{
  "n_layer": 8,
  "n_head": 3,
  "n_kv_head": 1,
  "activation": "swiglu",
  "norm": "rmsnorm",
  "positions": "rope",
  "qk_norm": false,
  "beta1": 0.9,
  "lr_head": 0.0136,
  "grad_clip": 2.0,
  "warmup_steps": 200,
  "decay_fraction": 0.619,
  "decay_shape": "square",
  "train_tokens": 158300000
}
Each number is 500 + 40 x the weight over its row's rms, rounded and kept within 0 to 999. Layers, rows and columns count from 0. Numbers have three digits each. The size before them is the row's rms in percent of the matrix's.

# layer 4 MLP down (transposed), 192x96, rms 0.5, rows 120-142, columns 0-95
110:418459493430472478496524439551487457581529554508461464587542521522472429480464477496509444472428501571489434502473408473515485459461456526562537534453479469555503529481510614574476504474493492510503525537528478482480500569555498524476476461442497539488489477492540445522477535498473475494
099:552497496571577530427508529502470481490491585496491487503512537525513516506539522531510550540557523450459517518491492441581552525513513531506561514515487466491569471507497566487511612478506432485464584502509562416446469490448444534519457524509544471467554477519546410479476524466525463472
101:458496450501499570504428515490483531470508434534498524504520526479432556462543528500497500394546445460469521498535506489476481478481490534492395549485472515479520554505436489526562467523448496504477497446413504399511554471548496452544481436572540500476464503433527490492540568564535482499
095:512536511495489470406485513506511583462568557518481469546512506497565512550447459455479536506473462474547443532493493557471489513445458509567462515543525508488498466497525470538407499498570541461461535538549502515410479538547567513476529454571509496536556544451532468488576486513535473582
099:444514446529514560574516409496516418453523470433537495532475488462468476502475541482504436508509568474499480454618493525445481480524513537558521561546521595503421469491511504485504500476511516481436457521490464462480499415447584519510542478521479509450551521480535508455505470487523505551
106:502468553523450466497510454505537577560526544484509446533548524522569543491564502419455502498510459465535402493451536516458459509456502494505533532474551526478502524566546486496519476512551556476504429580447507482511467459517552502546477515512525514523524493420463492500385480535588517456
104:531530498549477528445558435449481527516463496449569472533496492423443540469538453567543499491521508460550466446489551571549474474590498500486513503489435530493517424506522538485511489518491556517455564521531491441465486505447459549445543475477516454510424453502508600425477475486524467500
098:496528476512531528523483543499511457455525586527492427454564483488514450474443520493509542495442515420477440497456543502512427474438484528403517572599425485425432572483549510510575522534538527452567446458503486502514493462479541475506506490505495481481552502514484453535522533521498471496
101:530528436461578516474530441523491478467535475481496475521515540541478383462398500481556503484609540466493513438522458528496500496529497383495536462470502463531557482431512531497576470451529496438514489489508475488533580533468488471506502490508534444480522544529546498515509506434451500460
094:429588476487453492546511497457493499524476505524497492535553527459503520516516552484434527502510520423429514490519415455474475527477421530431566507418508525487469484484534560574548485418525511548432529557529528545577457442489503523495547534493486476433541444509521482494495442545513488487
099:536551540532564477532442514465553449513515491471514503413517505452525500488521571458563442540497543471521524572505508513531479508564489561503485480561530550501431514445538535500481542429482579530534468495509501546500448543516501482452446509451498476557463508573506515408405500441502496539
094:503470431475603507478490481492458620546470569539388492513514504505467497460525506573507497464494499507495514501529506445467474523455522515505539521381505471478539527538453532578437508517495428494463512534467505520478470386521534544533462486537525449469515530453524518474512490544491499515
105:505531504566490469473528565523482529540514552536477466501451507460516501502482448568530499533549445539479510524488540496540548481523473485553465552444571438570490435498562504475555575472523523475434466461525525492470534471455427555458541476488461518573561526509561558519483454574511528427
100:461442426499500495511516441525491491478548509492476484452562526515511520477460429560484479461466531548462485479515477454501516503434542510509463472526501549456571512435534504510435567461498491423552539541519498467443490395410531512440448535464535532454555489477467455554525529415497464522
106:557434566487471547475550425477526534516469510467490475479532492499462602494505421472505504479485468528553462520416505556483511550551524487474567503516579496478516476546496536482578464509518449457467399566534507541564501446479517584489476510529462483518476525461519521540532486513413514496
098:513474424533519404523534489488510503505515461566479519508547500553475462470469479485541610452512505502474470466486457531525452527480536562500522498423497534441542491445578537489542508485396474517493507421467555415495465499550520497496528460463600507496488430539444494490508541503476474529
106:527465503473505493550515485428499504463468547431571469512471493541449464538536517527481469434530521433549554542479436567497481511521468520505433571429568525515516440477532499536477422472525524537532449555557463518468579514506574558514505513540533481508458479544535464539544500423524469535
096:526518414515507524502498456487464569505479495504491465486494501444494513452402453475411522493466468533525433545486488552434462488510546558525417444522526461472537506465491459513524529456489480536464406529512464571519453471449557439470547484539435546439499494489529489487515431558473549476
099:511510490451478533473461480472524474535470516403466463515514495510447482412604463521482437525490464564448481570524543501491533499446441493524535550477461477449496529485486424477499478483499508487586528509409439446519496497453544444472494468565567486509562486525502565520436489505517466554
108:555475518519513495494424508473513479458518533584550516506543520481522553498539431501609474460454526558524524449506424519496492493434485528494423492483528547484555442512474528594437491476454487475492480531514542461434579505470521496533487481512517571501509461425558500486540512509463575444
103:469504540453472486454487505511436490461532522545496512552455549456531572517483538526530520446530547516520481567486465517540573507485531468483473545458541462550498480511480487520505460501463565525487403453475495574567564411504477495467565513559552499558422463463542469485543463443570521472
100:506482497510491472456503545541549431509464489495475454475486509570498495470565544465488442506507496452444479484484473522435506552484528498495552504520475563462483548502505434508456476433450447503515524560566568591542478452497497641467425523458456506525466479492482480437542553544553513489
094:533532507501474558362488444532465476497507496569500552471467477542492519510506536488509434513464477524516502491577498417509500501547570478450536560528462457544533476502477484487553478488507475522452553547461529479522454454421450429437528500428575463515514541481569498503499449487556488473
# layer 4 MLP gate, 192x96, rms 0.185, rows 121-143, columns 0-95
101:487505527445493518446419515484516492540473508565532475464467504535471527493576458560544514509451521467509619547467486488509498468528436456448487609513527426534552501606472479484544477537502470453492474517581501462475545482543440523515496559519509517514503513538452483453505510457519574518
098:506484498466486521482555531501458426447507515447478482481512521546555447564482490516510455461535578497446551524523510440560479459513509505494540497556485541474537543491519472462584586495539562535483462536477512568488495532436487569453455494522443563437591468536472516454521528506524588483
093:535531453472544538437475526572447589509489460508509427514480506505529490563533547540480494481529522533463525481506500559567537501528481553496508479514482561513407519551442493459494522507501473438493506425586436459531533474534506539411445461565450487592463485529475525489562494481488502516
083:463586429505482451508530433487580488523488516481516553513470536533534490466508457501549580514531453457463436472504477540571460503439512482552612487525495481424480540545510539497512474491532511533481508499523496517562572508415511513520492492494521524476535579513540458488544523476412499579
108:529522515498493526492567501510474465486434492560511520545477509519512485438501540507567469421472506457484406556556459435556394492516494484457429511548508457507497563527480500559548518457481521472498508546495460481458575502466578493443535459509543516552460495554580466546573503506534478501
102:477473557526516497545498564510549485525475540496463489493488513509503503526460452488510506549431509509418484473527460543411483474534485471589566528484557391457534586500496497449495556421474479500489469520475574546553535521514475490494494525479456525562533548508488422492575529468418484523
100:502541528481439475569550481508524473544512494511529556490563562499414424491464510517480463484505555523500521456455469473453521503613453552470491473522533528534499488484440473541412507518457489480481494558502503524408505482469413506564515501446498530477464512571611463460508524514501509467
104:493516544446436518522553524528456516470500460494570521541449524508466448499487538541496521513564493488482422422515495496397490413492493453440582517457499472494551540479510559483470441587556524474465500489506506499469486466486509507562572545515597464525531524538527466455462457470534532525
110:506654474515470557465551492446493547505535496550558493474500527481506551499530508544527467477428508585519512560510418515516429470522483485482488528473527582575484479522466473495505518529465499476461532491507551496503472467495542547482508506530568514452461451447537481395469518548484559483
098:477430497513523457546496485499556505508458495489544460454465481474517579556484454534499490423469442585498490415562487464442415509535467443507447523464476478537475467562503490536481569468514456518533495439561548520531460522481537552497480494470521469481499500532489552480574444531479433587
105:459491570468525528419438431425511510507529520555448474477495467544566493472449496524508474492535522474535541444512525488481519520495543475498529577498553543445458543494463440466488518483409464553482500594505501512531405450536490463457454461509460524496505485507547473467555431472495436551
104:475532538471555519447497565502488470479611524546527506494426523479495503551477491550450497484527559524520518511488446515484408486522457486524479449511497498490489557441468512546536469426476524483548534472551469530437544486532482562418480497381517466498489395518470512480566531492527461498
092:516489449448538475511497579516476503506547482573526501479486542467476516550497510546519542489566443430515483504422434489450475501518529526518477495465542514541499569459460484499557512507541504499542475472470466520464482501456490470519510504494531556433473515412365530431427519550434581513
096:458394512501465493453510490437499478478529471493512455477538495447466531523494493492504582539499440447474533478561437502560478450528465461584487545552524517466503459514407530632532499492501524538500465448570450519502554499496552409489484508470499436489476511502507520527553487470456503468
102:555549494537508518445509466457462507562563505542510464471470458560556516413510482553555509511484422468550486539474434452508462461449457493506587467523448478448486444539485531438505454516498458460513462508480536535458464476460479497513516494505452541407547418552485442518490435549481518507
107:542518509481460427546440482489524555476452528546529503548462483512521435439479497480473494499502440503503481545462496467474443546522483577519491486445499426526567562542528523520429502462472535462510526567476528448459477537534561596410484452463498559530547539446493464503478548472429523501
082:516519497470508448506457519518531496559509479448495468459544527589559458441460480497562484424561549499438509407504505478543489493502480522476502550447519455443532511546560537504514493467486496509541568497542449492467557525464439526555491491513514436539458526570476558477413536520427434512
098:489563539558503468539533534503495454498525448442559498528499450450512513566544505469533516530449526532546555491494504522505451427529487475473556544496519487557551514489452503520521536465490535530473511530543456489447490534546361461512464462479540459542521509557506476367486504517515575551
114:534524493556535459504631512480521491468473440469485495517539517504468506520419488480496474466527468556485569439499482424544525514495510430542541474472521498443445498452434519453481591469518507511480480474563529503490435540465511553489483506457569545496462542482513516473576574488474411511
099:499491497502521472405470503485515514485512565543478518438463560492454477498508546527449526547459540476486532497442410481460524526481453461477561407443453464465499534498513489495539546546575462550494456570520601486532443484510491552518447477479474560583515429498485501490511531493460501565
092:529558487509513526521468519495497542573486522492542411525538495504525431552476482436564442452436475536439486479498478476425543509455444482514480538517503444464572519583506518482474523447477517579500513485546437578465398552551503514502467507526442497525505470500514421540498480522469528541
103:543513501425490448565419524536502538485494475472479557544561520470518471455489542593482399554509489502538533561469441476467490471519527513582501550500473504496500525535501474536508468480566557470431536468441574501466454535510466513384446469483506553481539490475508508520472458476471538494
103:528471487469522499469561489537524535497425415524488524551464499523497451518473545525447512472442481617512548565554543515495482498480531476518459429507502483522455454480495498551506496456486452499486472468554479512479457496444579474533479434434483570495501397461430449457480495535508438447
# layer 4 MLP up, 192x96, rms 0.18, rows 121-142, columns 0-95
097:502509534536477510491460489448602521528479497547554498586479547453444434465517535472486502529428553513422446503518563511477496497505533403463523575529474474534492533491435480463537450429557557485478504490513479493509491488537539550483562460452427534512472459546511513469483482463428460542
096:478527543510468478563528533451477511507466567503513495479475481435532524464533535496495505538522589550429458481524492539458553458521439496499509498492552458481483451474533510451511478565491394497420518490514464449547413515457493525541469435455509488438487549540561458546491557412499530449
095:418530473484518418474482484484489488432452478541477466441532571469501525490520402527483561487444493512460400490446541506453534504478452473516538434529508459541478518541506481542492468475473563398550506551504511494448494521501547528516559545560484492515566528538515485460513448468499482420
088:477433464548511458496533564511450585594533441529442499460470511496465479521427476468499414486483537506436465510505485525435523445509538493562469475466523545498575561527509528493493458494476487591558525502500504554469544480442506545504538474509503441472507480461499530461583468581483507466
108:518463455481461529554465494468510492511501527533549539513494452626519480519502493481494489410515487490578513482437466550469465496531552492495484523507520562528527539432483432534471472559532534459524433602456447513514591479513452554486526456497466533485510506527499537563499509507543595544
103:573531515481431574455547506500438430487490447516461468544536504437489502514522445461523483494475484455494507484498467551572522479472539425471521498546548448496449544480545449475466448526449417565515493542560493531484554509440581473464534550439518448474502480496540492463457439482492545541
093:484460463493522424425433480532500481500495482423580504458507438484522527484535512519505461524460433515487483489583488484496599480475498533478515538582582488485501411506511539478439505472491553522474561469474457497517508477510519453507498435569512481568486482412516467543442487528480422479
101:509613455485424429543510534438477544410517505490556488508498498515501569462492436486501509558536509554442532572485564485515471505544477508511520563480499508487598531488520548576492491413507562506543466490469429535480516552491506485508493486477490440452530515502467520501531467513448515573
095:546464533520516492458526513516534410485509498535550515546485512496500503475477612493497513505519458528525491449540524503528519466484620501485442551505469522535539511514418444451485490478466499416507513434519561496522559464472560467510577483570577500549496526448468523474525524529473491606
097:581472507499525413515470498432457477575476476527556493478495558433559481446548493465452533499479570488529521496474541471439486507557547502479453463519493441547485552508548509459525466511567505487436395497465487483518502482576480455514486522438497479500537502573486564443506527477581529485
096:551521471474542501558548564523536521564570454445519574537588549459484440540523458491439514483497496517495514466449535442457451466528492457519460530529545461494541523519482537524508545482490502515596510484517568479528528534466434517466518566437511518492526499486564589494533505530565551448
103:551457551518454465544542518442530544483527511534527479516514534485502540480495536510514553494495513567507541562576539506550436480495528491536510487489534444579402532564502474526487420595493476453469497438531522424481508487506554535528482493489575515480498484515510556587525425562554500483
099:516445433479491414486478467502532457432471470461525505439505500534436473538458454536512488443491540469565483497540538447465543482529475473476495482525455590504516503512559486567403541439467480536491456530563415489558490470456497507497477536474457531559429495505477468570531461434508507473
103:498528413536581513522456529486488529421576474467523382450514607483502506508487580488488524524619456467489531517526550480529557493447504504494511464468496481484531577538463487520467535477466513451515492531483514502509494486533536465499457500533449533528489477586443465476461442483533506483
103:511449461504505446461499487448486526539543562527538485488454527385552483464491508555481554518472424488520445563500512546522580518447462479515514538498539519498483478491555457442493454459429428489492489481501555488474554487483440441450577516429516460515491507515583538521538515416502504497
114:516540554473514509431532550492522481454437452386527513528487556591451471505510543536461461478475583445489488488527530572472509525502559504474469471510560519459411598443537475485500489494496469489532492481460492540474487501485545488550441450526539529543491479506613506510533489511545523494
098:511486452471567560436483504468523485526504470538508480471473595524501530507490482461512465468460451449492547548451479503483532508505495577540429476511585437445501548508496471576515508487474522519515488554490454584561478488355531530542494546502492509533579446463500512549521454505508521470
101:489519535482570542543447526468524498473484490432467538496485470494462527537442527506485514591489525415541512550522490474469545498455505494479464489488512432477526572471481487493502437467567528452450506527536474418528446577496402542451478546503548556475396450552466547476483500526489493534
105:539492455495525498515452564497493403523471513539496546519575505510533451577513488457476475472457505476544548472434501496501482533523572467477526545487502503467498418577470510507463476458574498505526524493506495419499551494443475495512506442573413539493392473446540448463439506503522520446
101:524514502528519459467472533496464469606483481482478516579467504509522485462502522560482516508540509413504482532512551521503546499538500474483523543464542533501535537499432469494469420505505442574478499524536468396519504502561530491499487453509562503514581459493469351529530438447523468533
095:427525480540545508468436522469522514463417497488527514484419419563473465527478480548568527501493471482488491469490487499412593485570590576553508486453592515481510530533440443561530472506469517481544529492512518506410479441512499537474506498466513520505464466535432501506506474486524527512
100:391450425494594499398495410534559488469501498505515526561518520497484477487487426495460455540457513450497513539506471464500516479508520512540496458528518539538484469544476491559523518530557518503537502520442471501531566483523473425513504502530529504461546511549625473458467512478556504560